Each number is 200 + 40 x the weight over its row's rms, rounded and kept within 0 to 999. Layers, rows and columns count from 0. The size before them is the row's rms in percent of the matrix's.

# layer 2 MLP gate, 768x192, rms 0.204, rows 382-406, columns 96-191
091,245,185,181,97,141,255,183,149,192,231,230,221,147,229,254,110,178,179,221,222,171,260,222,209,119,161,147,233,191,138,181,209,168,190,150,231,192,173,212,186,135,234,229,170,178,208,203,211,198,208,228,213,205,241,222,217,136,216,212,232,302,232,258,211,182,225,252,258,142,191,285,183,237,210,181,243,184,151,205,187,241,212,278,204,236,224,251,194,209,182,170,190,207,170,263,258
094,202,244,210,108,155,194,179,164,190,208,165,265,239,282,155,235,160,212,289,145,256,251,206,189,186,127,274,264,205,145,174,247,154,133,151,173,207,215,226,152,145,236,292,209,242,216,126,217,173,147,154,208,187,212,223,165,231,202,182,270,285,241,132,230,205,212,188,236,202,171,154,234,208,148,209,251,267,233,197,222,184,230,232,207,151,191,197,126,164,173,150,219,177,168,173,193
096,137,221,195,192,236,217,219,206,260,211,284,160,157,191,164,173,210,165,255,151,200,166,157,204,249,250,207,171,149,201,158,198,222,154,155,176,153,180,221,227,220,162,212,199,181,193,257,234,215,246,168,165,203,130,233,130,200,138,160,202,203,166,176,235,178,191,201,204,248,138,237,216,221,121,236,99,261,246,191,259,233,205,188,214,269,184,196,206,133,196,197,165,206,143,161,261
118,157,161,278,256,203,166,240,196,206,282,124,236,223,161,223,131,195,210,217,189,212,144,246,245,212,188,231,170,205,258,235,157,147,146,271,174,192,264,133,185,191,154,143,239,225,269,179,256,223,213,171,265,183,244,275,226,262,200,140,170,196,196,226,177,151,136,194,222,178,247,218,158,173,217,206,217,244,148,294,267,240,228,249,235,200,135,179,192,214,123,238,162,185,233,176,241
103,192,252,105,200,205,212,140,169,224,186,233,221,199,232,202,250,139,205,156,191,248,244,159,176,171,173,149,155,192,207,250,142,218,217,187,138,207,218,102,119,200,252,242,227,239,228,236,143,255,214,194,198,237,188,189,206,141,282,187,148,142,225,211,178,182,187,255,168,212,213,157,227,204,197,183,223,187,85,149,265,188,209,97,222,159,238,169,222,214,269,163,268,199,210,232,152
091,189,196,250,151,223,201,154,151,288,243,239,270,167,237,213,216,215,132,184,181,125,168,203,205,152,205,242,254,221,156,169,275,188,224,224,251,165,152,197,90,194,248,216,238,229,229,182,230,178,205,265,210,183,168,197,216,207,219,197,202,232,193,180,157,263,197,216,253,194,188,190,194,243,127,171,247,160,228,155,221,128,236,106,194,220,165,184,185,107,192,196,238,237,147,168,190
106,208,241,170,244,109,295,213,193,223,180,191,159,219,118,123,134,202,169,163,203,245,213,190,101,204,243,174,268,189,213,165,167,218,278,229,196,213,179,192,194,218,294,210,212,141,178,272,206,160,209,168,202,236,217,182,206,214,273,169,165,157,192,194,238,208,223,221,209,218,190,244,234,210,260,161,143,167,161,209,222,208,188,250,226,184,213,123,214,219,160,221,288,214,199,179,173
103,271,245,170,262,244,207,159,152,207,207,195,105,221,179,159,200,206,169,233,236,239,234,220,200,189,197,258,206,245,194,208,193,218,139,167,162,163,188,214,176,178,174,275,182,237,164,256,150,216,204,191,263,232,249,227,175,291,162,283,267,213,192,151,177,204,173,223,239,216,220,178,171,233,169,277,173,219,154,175,174,200,259,180,228,189,232,255,278,95,177,277,182,144,184,265,268
117,168,191,142,142,195,167,186,263,131,128,178,227,207,265,165,201,195,165,244,182,238,277,233,203,201,209,186,180,172,237,185,195,216,230,210,215,159,180,228,247,229,228,208,146,191,247,216,196,199,162,164,159,128,247,163,243,250,239,265,212,242,211,243,192,235,289,168,97,233,262,212,172,199,263,223,192,242,211,288,160,237,212,229,230,207,274,217,207,195,201,195,192,253,189,186,255
107,191,220,224,168,210,209,89,176,240,262,229,220,233,175,237,244,238,261,179,209,217,188,176,224,285,193,164,170,154,207,205,201,205,234,210,246,258,298,195,103,230,213,207,257,211,189,222,198,217,194,236,213,198,145,125,221,292,153,236,205,203,212,165,240,236,256,122,189,260,215,87,229,174,227,183,93,208,319,197,154,227,200,225,184,184,142,231,111,115,218,229,167,177,183,180,161
092,195,196,178,182,201,232,169,190,204,146,220,210,177,237,198,250,171,220,213,198,260,281,142,116,270,224,144,198,183,193,224,154,278,191,127,165,221,176,196,182,181,224,228,230,188,301,214,158,238,231,187,248,203,259,153,232,168,158,127,118,120,183,234,155,176,218,217,238,222,203,165,118,132,207,204,173,212,162,246,178,148,175,190,258,147,123,179,207,254,189,203,126,256,184,127,173
091,258,218,215,286,208,240,306,149,244,190,173,181,226,241,187,217,231,119,249,238,167,196,153,163,200,221,230,243,187,156,206,274,246,243,227,137,114,232,252,226,264,283,206,204,155,184,254,179,236,181,175,280,211,192,224,268,177,170,202,215,186,156,184,161,177,157,169,135,190,186,244,227,224,168,178,193,203,198,260,218,158,155,221,216,226,141,238,213,179,203,240,184,148,195,304,243
116,232,170,272,135,165,176,208,139,175,224,208,190,196,257,209,121,178,121,150,182,185,173,268,203,170,239,216,190,201,172,186,165,173,209,149,198,196,133,122,228,232,133,202,82,202,185,241,217,141,192,197,232,224,243,150,223,204,245,216,145,169,244,231,174,229,240,180,219,236,233,188,187,167,163,197,103,251,193,218,215,291,127,212,226,194,187,174,202,220,200,165,235,219,221,243,201
105,262,193,188,171,165,254,181,203,168,139,174,202,239,170,218,243,110,242,215,235,252,179,262,221,239,210,131,183,200,197,105,172,202,119,172,168,250,164,161,132,177,212,229,234,237,248,208,182,169,156,183,159,207,171,175,206,162,153,166,211,180,280,182,196,172,176,175,114,215,240,248,135,236,245,166,155,174,188,202,157,209,175,199,232,206,211,184,247,326,141,232,213,294,261,181,261
094,187,152,247,194,156,195,243,175,129,291,188,188,195,252,149,191,261,179,192,129,198,152,117,271,252,222,164,161,210,90,125,192,201,162,186,193,215,214,201,189,221,205,249,182,189,218,242,204,228,238,211,233,308,217,192,281,224,217,249,212,170,155,205,214,248,150,223,184,213,188,199,195,122,161,199,220,210,218,184,188,246,225,125,189,216,189,244,183,186,159,234,184,196,154,156,234
102,180,211,289,156,227,201,186,269,169,231,159,281,226,247,161,193,172,285,249,103,151,163,178,271,277,241,188,208,159,161,153,216,191,157,211,135,171,212,176,164,210,191,195,190,145,226,224,131,159,187,224,252,204,229,273,181,202,232,210,199,238,168,161,101,217,150,145,167,190,174,214,159,220,224,182,130,201,229,243,181,236,235,163,218,176,210,232,189,233,258,283,205,224,185,180,230
098,249,226,184,257,248,225,234,242,192,154,239,233,269,220,187,199,189,145,282,195,166,192,192,177,234,223,178,219,187,191,189,183,185,145,241,132,161,182,178,142,217,190,211,203,239,161,119,225,157,149,186,282,229,176,182,199,210,272,241,170,258,143,210,212,211,231,219,285,236,161,196,183,133,205,210,209,187,263,278,184,203,173,248,197,185,302,174,189,134,170,278,241,196,279,226,170
108,198,188,294,154,250,222,181,198,196,255,162,117,243,241,261,150,203,184,262,162,279,264,237,250,233,229,177,174,172,242,224,146,199,135,156,192,156,267,73,166,169,210,244,133,175,253,241,196,209,152,172,207,236,178,290,222,217,202,253,241,194,211,202,183,176,164,183,241,182,194,286,180,230,262,209,179,186,175,252,219,251,178,212,183,160,254,284,190,261,195,228,209,261,252,137,178
096,174,139,167,191,244,213,135,192,214,176,213,204,189,187,228,216,164,136,281,229,183,297,181,141,218,216,218,201,160,179,188,142,267,200,198,251,139,217,150,198,191,128,180,216,131,231,213,180,182,204,218,296,229,151,243,253,217,189,218,111,194,200,173,184,175,132,237,207,191,214,215,268,179,182,194,168,168,180,134,266,196,285,144,269,142,190,205,213,161,159,175,133,199,196,150,182
107,230,162,157,127,188,121,196,155,187,276,203,242,242,198,186,192,250,251,230,254,196,206,239,212,187,235,227,168,175,251,227,107,206,192,161,138,146,256,210,205,167,195,219,179,259,190,169,137,166,276,201,179,170,202,249,133,214,188,227,218,156,146,206,144,286,198,188,206,250,155,162,220,232,177,241,231,201,184,167,199,184,165,144,219,176,174,234,155,197,198,242,191,189,167,203,172
093,221,255,124,193,216,256,198,202,134,225,198,258,216,268,191,219,239,149,268,181,166,173,250,222,238,144,182,184,162,216,205,255,276,172,160,173,196,161,244,231,218,224,202,231,100,182,146,215,147,146,131,201,140,221,100,264,228,199,230,126,190,209,135,202,204,213,148,199,210,237,148,196,178,253,159,194,209,236,184,63,187,187,262,195,161,155,197,146,281,195,202,233,226,205,183,236
092,253,301,203,204,157,187,234,193,205,190,175,154,146,172,175,112,193,208,229,202,246,145,174,151,223,182,285,277,160,242,177,221,257,180,165,131,179,176,200,186,223,201,264,209,218,150,175,186,215,157,228,223,238,249,236,140,218,247,158,153,162,264,174,160,213,145,168,195,199,142,169,106,228,282,186,185,260,164,188,236,280,287,155,197,209,218,288,165,207,170,257,180,229,162,221,206
092,227,182,190,168,203,221,211,234,181,185,195,219,239,265,145,228,206,138,169,168,255,175,175,204,208,226,180,186,140,120,199,193,179,253,245,193,245,190,125,191,251,224,233,232,144,196,295,206,102,182,113,173,237,209,174,303,172,116,141,227,238,162,141,230,194,265,176,180,206,135,297,209,256,194,201,207,151,169,228,242,169,252,188,184,124,194,178,151,171,136,164,246,181,116,176,153
106,224,140,247,149,250,177,205,201,270,216,146,230,265,184,191,164,218,100,206,158,212,178,237,221,223,169,196,226,225,145,203,190,202,272,172,180,238,213,183,160,152,237,168,167,291,143,199,230,174,154,193,181,226,165,123,160,206,162,210,157,185,207,160,193,181,138,184,185,250,140,197,161,197,276,232,188,268,212,199,194,243,114,204,241,193,205,148,196,177,165,241,181,172,143,255,233
096,199,269,203,155,132,209,239,162,156,190,238,218,235,223,227,233,282,177,144,212,167,202,205,131,249,152,151,207,227,209,193,236,205,145,148,183,238,196,147,191,173,187,161,203,228,147,141,243,191,157,165,159,210,243,192,251,158,229,244,201,214,284,134,204,174,216,260,165,227,163,202,162,161,246,256,195,181,187,226,238,239,171,184,119,163,189,170,130,177,207,197,199,194,210,182,206
# layer 2 MLP up, 768x192, rms 0.206, rows 382-405, columns 96-191
091,167,221,153,284,283,211,203,166,220,204,206,206,188,181,123,153,161,261,278,177,216,221,219,240,167,195,226,175,141,227,165,166,302,178,187,133,247,233,174,212,202,206,253,221,253,198,206,139,159,183,216,133,307,172,250,166,222,186,250,179,166,192,247,138,204,216,182,212,251,251,190,221,239,213,208,153,164,178,204,254,207,233,170,268,257,166,209,202,183,251,255,231,180,215,165,188
092,141,166,165,265,250,218,209,261,193,212,200,194,154,159,254,177,202,173,121,261,133,210,198,216,187,249,144,125,202,252,232,146,203,272,246,252,170,249,145,232,255,160,140,194,168,206,256,199,215,213,258,182,171,199,154,214,207,221,191,183,90,127,278,195,183,205,200,154,172,240,242,169,181,265,228,206,146,211,198,172,162,177,183,180,218,222,208,226,266,254,221,232,231,189,212,202
093,165,212,149,214,213,209,202,149,194,203,277,159,166,226,163,150,168,130,218,180,205,145,173,242,250,257,218,216,153,186,168,222,216,202,148,142,157,165,201,237,235,164,224,203,150,195,191,194,139,229,243,129,190,145,220,144,210,157,183,214,211,171,164,195,159,170,206,195,194,192,180,163,223,139,206,179,274,233,214,243,309,212,214,184,239,168,186,192,178,209,195,144,202,170,233,291
115,268,310,168,183,224,204,222,207,217,150,245,171,225,224,210,153,237,185,147,217,197,210,190,181,208,150,172,171,275,219,142,232,147,210,184,245,258,183,261,220,269,251,204,199,246,145,160,139,125,185,269,167,190,185,127,167,158,194,267,190,203,191,225,200,269,205,223,200,183,191,194,198,166,195,225,217,185,230,161,244,230,177,215,163,202,219,209,176,184,246,127,222,250,191,218,223
109,141,142,343,186,173,171,254,255,229,289,181,141,143,145,195,201,245,186,152,154,184,209,247,251,190,228,222,173,211,184,162,228,172,244,203,216,252,202,228,257,178,199,119,169,257,184,227,229,155,218,179,224,155,201,202,172,215,149,206,199,215,208,249,146,238,198,157,220,213,183,186,225,173,225,152,166,193,211,221,234,270,207,247,268,237,210,248,213,265,114,216,170,191,154,229,136
096,181,232,248,135,237,158,170,160,268,287,202,207,192,241,230,215,217,126,207,161,181,153,214,201,130,228,195,282,213,174,156,254,190,236,200,258,173,155,195,115,189,201,214,228,247,223,135,317,185,184,282,202,185,199,198,230,159,214,198,225,222,189,176,149,250,248,221,197,172,211,198,189,235,157,232,242,249,237,163,245,169,232,103,217,157,141,187,208,108,174,164,241,210,145,180,164
099,170,226,162,220,150,200,174,156,190,153,260,147,200,117,118,153,259,130,233,211,172,167,208,233,213,219,276,292,178,172,189,260,189,280,152,255,127,152,217,248,216,164,202,90,200,239,221,244,181,164,173,123,213,159,178,215,260,220,207,226,184,189,246,155,229,212,266,204,176,187,215,271,157,139,235,223,136,246,277,210,237,212,202,247,254,237,150,211,144,205,236,211,213,182,206,205
107,227,186,159,271,201,241,241,173,133,262,196,213,215,152,207,231,172,220,227,212,183,227,145,241,207,189,161,184,178,238,191,194,306,189,234,143,220,274,110,170,174,140,204,191,178,194,184,222,182,220,220,147,184,199,214,156,154,254,202,241,205,167,209,246,179,232,178,204,212,184,270,182,230,161,257,148,155,237,152,291,262,220,254,214,225,300,120,160,179,166,205,232,280,176,206,229
124,266,159,239,278,213,214,170,177,254,282,208,151,172,106,251,183,227,214,149,224,215,120,159,190,149,155,188,215,225,189,203,201,212,169,257,205,229,231,194,154,162,233,193,265,232,137,229,165,267,167,188,231,247,161,263,174,171,176,146,182,234,207,183,264,197,166,218,285,161,165,192,222,197,146,162,178,152,157,108,173,173,210,149,187,189,188,195,225,185,152,242,213,204,193,237,137
114,143,238,254,284,97,236,191,276,143,158,184,209,178,189,246,191,224,239,168,179,274,237,178,257,279,141,174,268,180,254,150,195,213,185,146,210,203,193,240,163,143,230,197,226,217,229,226,191,229,237,190,208,243,186,148,168,149,198,223,142,175,223,155,160,156,173,196,204,136,217,163,246,190,135,201,208,187,157,229,109,145,198,166,250,201,216,159,222,210,195,191,188,175,232,191,212
092,179,221,268,238,131,205,250,189,219,288,219,211,195,174,212,115,235,191,256,206,157,173,264,205,201,157,191,214,245,198,182,208,117,223,241,226,177,233,172,165,222,252,198,154,215,147,250,183,229,183,247,158,176,137,223,147,220,185,228,237,275,141,219,237,163,151,164,209,195,213,255,220,272,132,269,187,194,204,208,278,224,213,157,160,209,221,216,241,163,225,251,226,160,213,268,210
093,150,184,185,173,223,208,77,208,248,190,218,184,178,188,200,206,184,264,148,159,218,186,228,214,200,167,149,145,209,227,233,119,176,146,184,274,299,210,184,192,196,127,214,215,227,249,110,205,158,191,251,167,201,158,224,126,167,279,188,195,181,224,213,239,199,253,269,226,249,249,169,167,171,216,227,226,186,213,70,197,269,232,166,225,172,271,166,213,206,143,236,207,199,257,161,154
120,116,207,200,227,247,223,211,214,194,230,172,190,186,151,193,255,218,212,250,169,218,264,158,123,238,226,159,243,247,191,269,249,243,213,282,186,192,322,239,220,217,218,194,285,235,275,229,201,260,225,202,205,217,133,262,193,209,220,201,203,259,180,198,285,158,141,250,172,217,164,261,222,230,262,181,217,155,228,172,210,118,184,166,223,284,230,216,191,230,244,206,192,190,162,189,179
109,242,231,289,220,186,260,200,190,102,214,234,188,250,153,194,239,216,160,147,211,238,170,186,229,226,178,249,231,199,285,191,283,211,177,216,205,225,265,254,191,143,194,237,224,169,158,219,207,177,175,224,221,208,261,175,186,159,194,156,191,225,252,183,213,209,301,237,131,196,204,150,250,168,161,253,181,169,232,236,214,238,221,218,176,215,240,217,254,229,190,209,163,213,218,246,209
092,186,214,178,181,196,220,229,142,269,137,183,147,195,224,206,178,175,229,175,199,211,211,257,160,194,170,224,188,195,216,205,171,204,214,147,199,200,158,197,248,243,224,228,217,175,189,196,210,42,178,209,254,165,287,210,225,196,179,154,229,220,202,207,190,253,267,237,200,122,172,212,204,289,284,149,261,200,216,226,285,164,172,187,196,204,251,140,191,179,169,225,225,248,202,270,215
108,201,186,86,197,174,140,167,164,240,210,229,126,258,203,174,194,140,141,216,221,167,259,202,102,133,175,205,243,242,259,264,194,186,207,194,215,257,157,205,205,150,216,147,168,257,167,184,308,192,112,165,167,209,161,141,196,223,236,127,174,203,315,212,260,201,237,196,228,216,227,127,250,187,131,235,278,290,165,215,228,149,164,204,210,271,167,148,199,187,139,115,178,192,199,192,211
093,181,233,223,171,159,275,165,224,224,179,121,176,79,174,170,194,236,237,217,238,210,221,194,192,156,190,279,169,226,216,197,140,215,208,225,256,204,238,195,275,198,212,231,207,225,190,246,215,304,245,190,168,128,246,198,213,199,189,184,186,161,166,183,184,185,197,212,185,189,277,183,241,196,244,167,155,259,140,194,230,186,208,112,215,208,159,190,187,265,192,102,161,114,142,205,245
103,236,208,241,219,238,213,180,236,176,236,146,146,248,213,277,129,192,190,237,135,301,198,238,230,188,221,141,170,192,163,237,168,237,146,233,167,228,284,97,138,181,224,256,187,146,231,239,235,226,194,160,222,208,198,272,211,265,185,193,268,226,207,252,164,193,100,174,209,188,204,232,196,186,213,240,161,151,189,195,235,191,179,235,166,163,206,221,160,227,218,241,226,222,249,162,156
098,251,179,122,178,192,154,138,289,224,166,209,267,144,240,262,238,131,170,209,170,188,282,186,131,238,249,209,258,218,258,223,202,271,210,180,203,248,173,219,190,200,229,166,209,150,183,201,204,246,164,220,203,116,132,194,229,195,108,248,128,203,200,186,212,229,121,186,147,192,184,179,198,224,179,186,138,192,199,79,212,225,276,139,253,184,140,196,177,168,215,152,151,188,150,196,242
112,269,241,236,184,227,135,230,174,228,255,227,177,213,135,206,248,256,199,228,214,174,190,231,131,144,277,195,153,188,261,216,224,146,172,158,177,178,179,213,155,188,181,173,159,175,181,186,193,257,243,119,158,234,257,285,194,169,174,227,156,137,182,183,92,193,199,205,222,192,183,181,206,121,200,279,190,292,235,237,200,216,187,233,240,236,180,217,177,200,201,137,207,241,221,232,127
095,202,226,160,256,182,154,245,157,202,143,335,191,171,183,234,168,97,199,197,278,256,208,175,218,143,266,226,246,194,205,246,204,117,190,229,198,202,170,185,197,215,193,213,180,192,192,168,253,184,183,236,169,250,158,255,192,203,217,206,229,198,202,200,164,139,180,274,250,239,256,179,172,131,205,135,241,211,224,194,199,258,121,208,179,275,182,221,151,184,221,281,236,203,200,205,233
090,233,249,216,87,165,192,173,194,160,214,254,185,179,147,176,158,155,172,220,298,178,183,266,187,263,273,278,234,127,202,148,180,214,192,178,162,126,207,107,196,257,245,276,290,211,210,244,229,284,187,202,188,236,242,270,193,226,223,177,232,213,241,160,145,239,221,204,170,211,211,176,144,228,222,191,154,223,186,193,168,213,227,192,209,202,128,187,154,233,111,203,174,205,176,236,242
084,149,209,189,302,183,224,210,247,258,155,161,207,152,215,148,124,249,232,144,342,87,217,215,198,193,195,253,197,245,285,225,240,183,183,210,162,130,178,239,184,238,232,153,148,215,211,221,228,233,167,277,190,129,185,177,184,201,213,211,157,189,178,238,147,224,105,162,162,185,242,156,188,169,224,188,199,239,176,240,138,214,179,217,158,261,251,201,291,131,272,212,203,213,258,219,189
100,250,254,109,179,172,171,153,248,239,232,130,239,199,216,221,180,154,143,129,223,167,138,239,249,208,214,189,248,171,250,182,275,238,179,151,234,180,198,231,211,196,235,180,211,177,150,147,193,192,173,311,228,223,244,96,232,199,164,207,179,189,234,159,180,229,137,213,109,173,165,133,161,173,120,145,280,222,180,204,189,163,241,199,140,235,222,190,190,218,194,285,180,237,176,204,217
# layer 2 MLP down (transposed), 768x192, rms 0.0956, rows 382-405, columns 96-191
092,161,223,185,241,194,155,199,197,208,210,163,178,223,162,134,171,193,178,243,171,245,280,162,245,195,273,236,93,154,193,150,238,257,192,227,184,198,242,213,201,219,198,142,157,238,201,232,134,195,261,186,237,309,207,216,217,224,177,174,258,189,205,223,101,152,209,204,190,249,184,156,227,208,218,196,146,187,227,213,190,202,194,180,293,207,192,117,179,145,243,219,183,205,151,175,168
099,193,185,113,210,248,194,154,245,157,223,222,137,201,119,266,183,190,198,120,228,210,176,223,200,268,282,130,165,191,201,197,193,237,245,206,244,169,216,140,246,198,170,135,188,172,143,248,192,197,234,238,195,164,212,216,171,220,214,260,190,120,148,316,193,199,184,216,142,179,239,226,207,224,272,188,163,177,145,165,155,210,184,209,225,196,171,255,226,241,232,243,219,220,196,226,185
095,145,191,190,184,216,157,216,252,266,234,209,200,156,172,169,177,178,142,223,162,151,182,191,156,246,266,186,162,128,209,192,228,198,203,159,160,171,172,219,245,207,177,176,177,162,143,239,163,238,224,238,164,172,150,171,151,202,131,150,219,210,171,159,203,183,199,178,163,226,172,205,181,231,119,228,153,289,192,205,260,278,195,194,184,218,242,244,198,161,231,154,160,252,145,186,244
111,137,162,222,126,173,182,193,239,237,213,254,189,190,176,181,226,251,135,228,238,157,179,183,177,156,236,197,240,131,200,201,184,246,252,172,191,153,216,214,188,129,201,274,186,199,199,232,168,187,215,157,202,175,267,222,237,151,123,200,225,200,221,112,270,194,181,195,172,124,171,254,191,271,210,209,207,160,207,156,168,183,194,182,142,267,158,169,179,117,230,197,159,186,181,178,78
100,231,125,248,232,205,218,227,195,153,197,193,234,188,219,225,140,209,183,176,245,106,171,275,249,229,200,195,247,247,190,193,216,216,112,201,177,237,144,243,219,162,221,287,193,148,202,163,213,212,201,268,209,202,188,187,245,264,185,256,260,243,206,229,232,207,153,163,216,216,161,233,195,208,177,195,178,193,250,200,218,218,268,260,166,227,188,130,104,185,183,181,188,180,261,162,274
093,186,199,257,102,211,179,202,172,207,226,245,205,175,187,168,175,192,249,202,142,144,267,223,203,196,227,219,233,244,171,157,238,241,225,160,211,288,183,235,154,252,186,219,219,276,248,153,269,152,209,276,172,172,122,209,247,142,263,175,185,231,237,112,226,196,253,164,179,221,204,220,184,181,174,275,281,211,207,180,246,197,209,68,222,194,178,174,206,168,173,156,253,228,218,202,189
099,227,242,180,210,178,256,174,219,232,176,243,106,258,87,168,191,217,189,153,174,244,168,228,171,229,275,206,259,219,193,116,244,107,297,204,196,211,119,267,207,209,247,193,172,178,238,249,222,132,206,125,194,209,217,199,162,203,269,198,214,213,161,216,166,196,239,268,177,172,252,258,297,154,272,169,149,220,181,291,212,186,203,213,202,232,185,150,218,212,160,211,263,226,191,149,189
101,162,256,193,251,194,214,229,196,105,246,171,216,230,192,188,200,233,232,125,178,118,166,142,249,205,169,127,181,151,181,169,226,223,175,229,221,202,216,170,218,192,207,173,192,109,236,168,263,194,216,166,120,156,278,219,177,184,278,189,192,231,213,231,202,237,229,195,184,243,144,241,154,205,192,204,244,110,255,185,278,187,141,268,163,231,231,138,162,275,201,126,295,299,224,207,155
100,196,239,247,127,90,189,294,269,158,175,238,200,186,272,196,225,150,190,216,119,198,214,157,234,201,180,246,177,227,203,127,159,220,276,182,157,182,165,231,232,245,180,236,148,149,243,198,221,161,235,218,217,146,205,173,217,240,173,151,163,200,158,202,120,207,229,192,158,156,175,195,219,179,204,181,213,183,209,267,177,155,257,240,171,143,222,194,153,231,231,182,159,171,196,201,211
102,269,170,193,262,151,194,231,204,272,166,299,270,200,201,275,197,245,212,283,190,238,225,124,239,158,194,169,267,193,173,121,231,139,162,177,170,177,208,197,230,260,296,133,154,198,248,178,182,246,187,219,219,237,202,161,166,151,138,191,205,218,260,164,203,164,209,255,169,217,158,231,209,170,206,183,221,193,155,208,193,121,178,193,210,204,234,169,212,239,230,170,159,196,137,175,172
093,214,239,234,316,195,229,283,178,204,217,230,194,203,224,147,195,246,187,212,202,197,149,171,193,251,110,193,206,182,216,208,236,168,150,235,186,167,150,169,166,158,255,197,214,234,98,194,206,176,197,159,290,215,194,240,183,222,213,264,207,243,205,186,166,166,226,206,193,186,224,260,250,260,195,228,144,231,171,122,168,175,226,191,147,220,252,294,217,175,213,304,209,169,237,273,142
098,186,246,169,207,186,204,169,171,99,232,229,198,184,179,165,224,237,234,188,170,263,182,221,228,154,175,190,193,155,206,183,196,234,186,149,241,192,153,216,192,103,146,171,181,168,180,262,141,152,157,205,172,193,174,129,211,252,190,198,218,215,92,273,160,272,196,233,228,214,182,100,170,244,248,215,239,228,169,204,191,188,223,190,212,175,212,185,168,178,177,147,200,249,201,168,230
119,277,153,209,113,135,186,190,252,168,179,244,213,268,174,184,168,196,246,215,175,142,225,247,276,166,160,191,171,176,185,164,160,179,230,139,190,209,140,160,261,199,201,242,166,195,112,182,201,157,129,172,172,180,235,136,182,145,199,179,205,178,185,162,143,162,253,203,223,216,254,162,181,227,207,181,193,264,187,232,185,279,220,283,179,163,170,212,195,183,169,190,199,212,257,228,222
108,81,203,129,202,144,179,168,168,252,190,155,156,178,271,211,169,149,221,270,209,152,232,186,227,226,211,165,178,222,117,183,135,240,251,178,185,195,105,215,221,192,174,172,187,209,252,179,220,213,209,211,187,237,199,188,207,232,172,228,235,217,224,269,187,255,167,163,252,257,206,222,129,107,189,145,248,223,164,143,158,169,169,166,212,152,176,178,128,203,171,160,221,229,222,184,197
089,218,234,194,144,262,274,132,207,273,192,196,178,188,243,231,246,154,150,149,191,171,230,202,152,238,196,245,175,153,152,174,256,182,195,197,225,213,162,212,202,283,162,187,199,197,182,217,169,86,233,195,259,160,216,218,217,235,228,182,171,191,147,162,247,234,178,198,227,190,172,217,169,286,218,178,275,191,238,217,298,203,151,199,258,122,193,142,185,185,210,205,230,147,171,168,203
098,144,153,185,188,150,178,183,162,201,194,191,172,204,161,237,166,172,129,193,227,154,189,209,107,135,204,237,278,196,146,204,259,215,246,179,272,248,191,196,247,279,245,113,197,200,200,199,219,172,176,260,203,226,142,122,161,270,186,218,150,147,251,146,205,178,209,230,204,202,218,184,228,179,187,155,238,245,157,204,230,209,197,194,171,249,167,110,202,186,179,121,179,204,200,187,270
098,179,177,139,201,171,138,208,142,222,209,190,130,199,185,196,220,203,238,114,172,205,188,215,174,170,192,204,228,128,180,246,212,238,231,167,238,232,220,226,241,178,204,163,241,124,211,266,197,222,221,210,179,227,200,229,219,162,122,148,215,150,275,248,153,230,209,178,133,172,224,206,242,313,156,206,203,226,118,150,213,147,198,179,191,235,114,220,223,224,234,181,229,195,157,175,221
094,250,210,219,178,210,187,227,249,168,171,186,215,199,180,248,174,196,158,219,181,255,121,196,270,223,184,183,198,175,175,258,217,240,193,307,84,203,185,272,198,198,193,258,227,234,154,109,210,191,221,155,233,212,247,211,255,266,176,168,201,239,150,247,252,161,213,222,213,196,205,171,194,206,170,219,169,247,136,166,177,96,224,275,180,211,178,266,162,199,260,224,229,249,224,210,131
095,238,211,161,179,198,170,189,203,210,216,145,272,170,177,216,199,223,187,312,188,93,210,228,133,204,240,205,214,205,221,178,207,284,204,192,176,137,259,167,196,208,191,178,220,143,236,223,189,235,195,262,230,197,131,274,270,205,135,234,146,154,189,258,200,202,163,209,192,199,240,246,281,136,146,223,154,153,194,94,247,228,266,174,237,179,197,182,192,167,263,154,126,251,170,136,208
110,187,223,146,195,218,179,164,208,210,208,269,263,257,251,172,177,222,253,179,231,198,204,175,246,213,182,212,306,190,233,182,179,173,187,179,174,188,237,230,247,170,228,240,178,278,171,163,208,191,180,260,212,182,167,212,164,253,141,226,267,191,168,207,207,281,162,153,168,249,198,222,204,249,220,154,211,205,139,165,172,136,189,163,221,176,188,189,168,251,242,284,173,225,179,235,221
096,184,233,199,187,204,256,188,190,107,239,148,171,215,231,212,194,146,163,181,209,274,270,250,177,162,125,259,176,187,204,158,185,196,193,158,197,256,165,149,206,189,208,217,216,179,113,238,236,198,152,126,148,146,216,182,199,240,231,212,196,196,194,222,229,229,218,261,215,218,269,192,186,183,203,234,209,203,207,191,161,225,205,151,201,179,202,234,147,203,142,207,206,145,153,153,239
097,224,202,209,91,175,182,161,213,181,223,275,156,179,103,151,230,144,164,245,272,181,186,194,176,234,263,264,194,110,183,138,170,207,200,186,160,121,199,177,178,211,234,241,256,226,226,221,235,304,173,268,230,216,240,253,197,210,181,152,248,200,214,151,161,226,222,211,146,231,195,212,154,250,236,142,214,219,163,195,185,221,231,214,207,178,187,206,127,229,143,229,205,165,161,245,180
099,187,181,204,229,197,213,180,175,181,223,208,183,237,167,248,176,182,223,193,245,168,267,235,215,208,239,198,278,251,224,197,222,173,166,176,163,219,197,211,214,147,199,198,202,235,203,118,207,256,203,255,208,123,191,217,99,245,266,222,175,182,216,268,225,235,217,200,224,195,261,91,184,199,198,173,141,200,231,235,159,230,132,232,211,253,230,191,270,207,292,276,138,232,222,217,216
102,274,183,232,174,256,212,205,237,269,237,203,175,242,205,206,172,205,194,202,169,181,169,216,181,212,154,173,273,145,134,201,239,177,228,160,214,281,220,210,204,153,229,190,168,228,171,228,197,213,148,222,242,250,188,177,188,183,241,127,197,250,185,244,215,233,183,166,140,225,180,178,196,227,259,166,244,204,144,210,156,154,135,151,237,194,168,141,245,150,169,137,155,221,192,197,163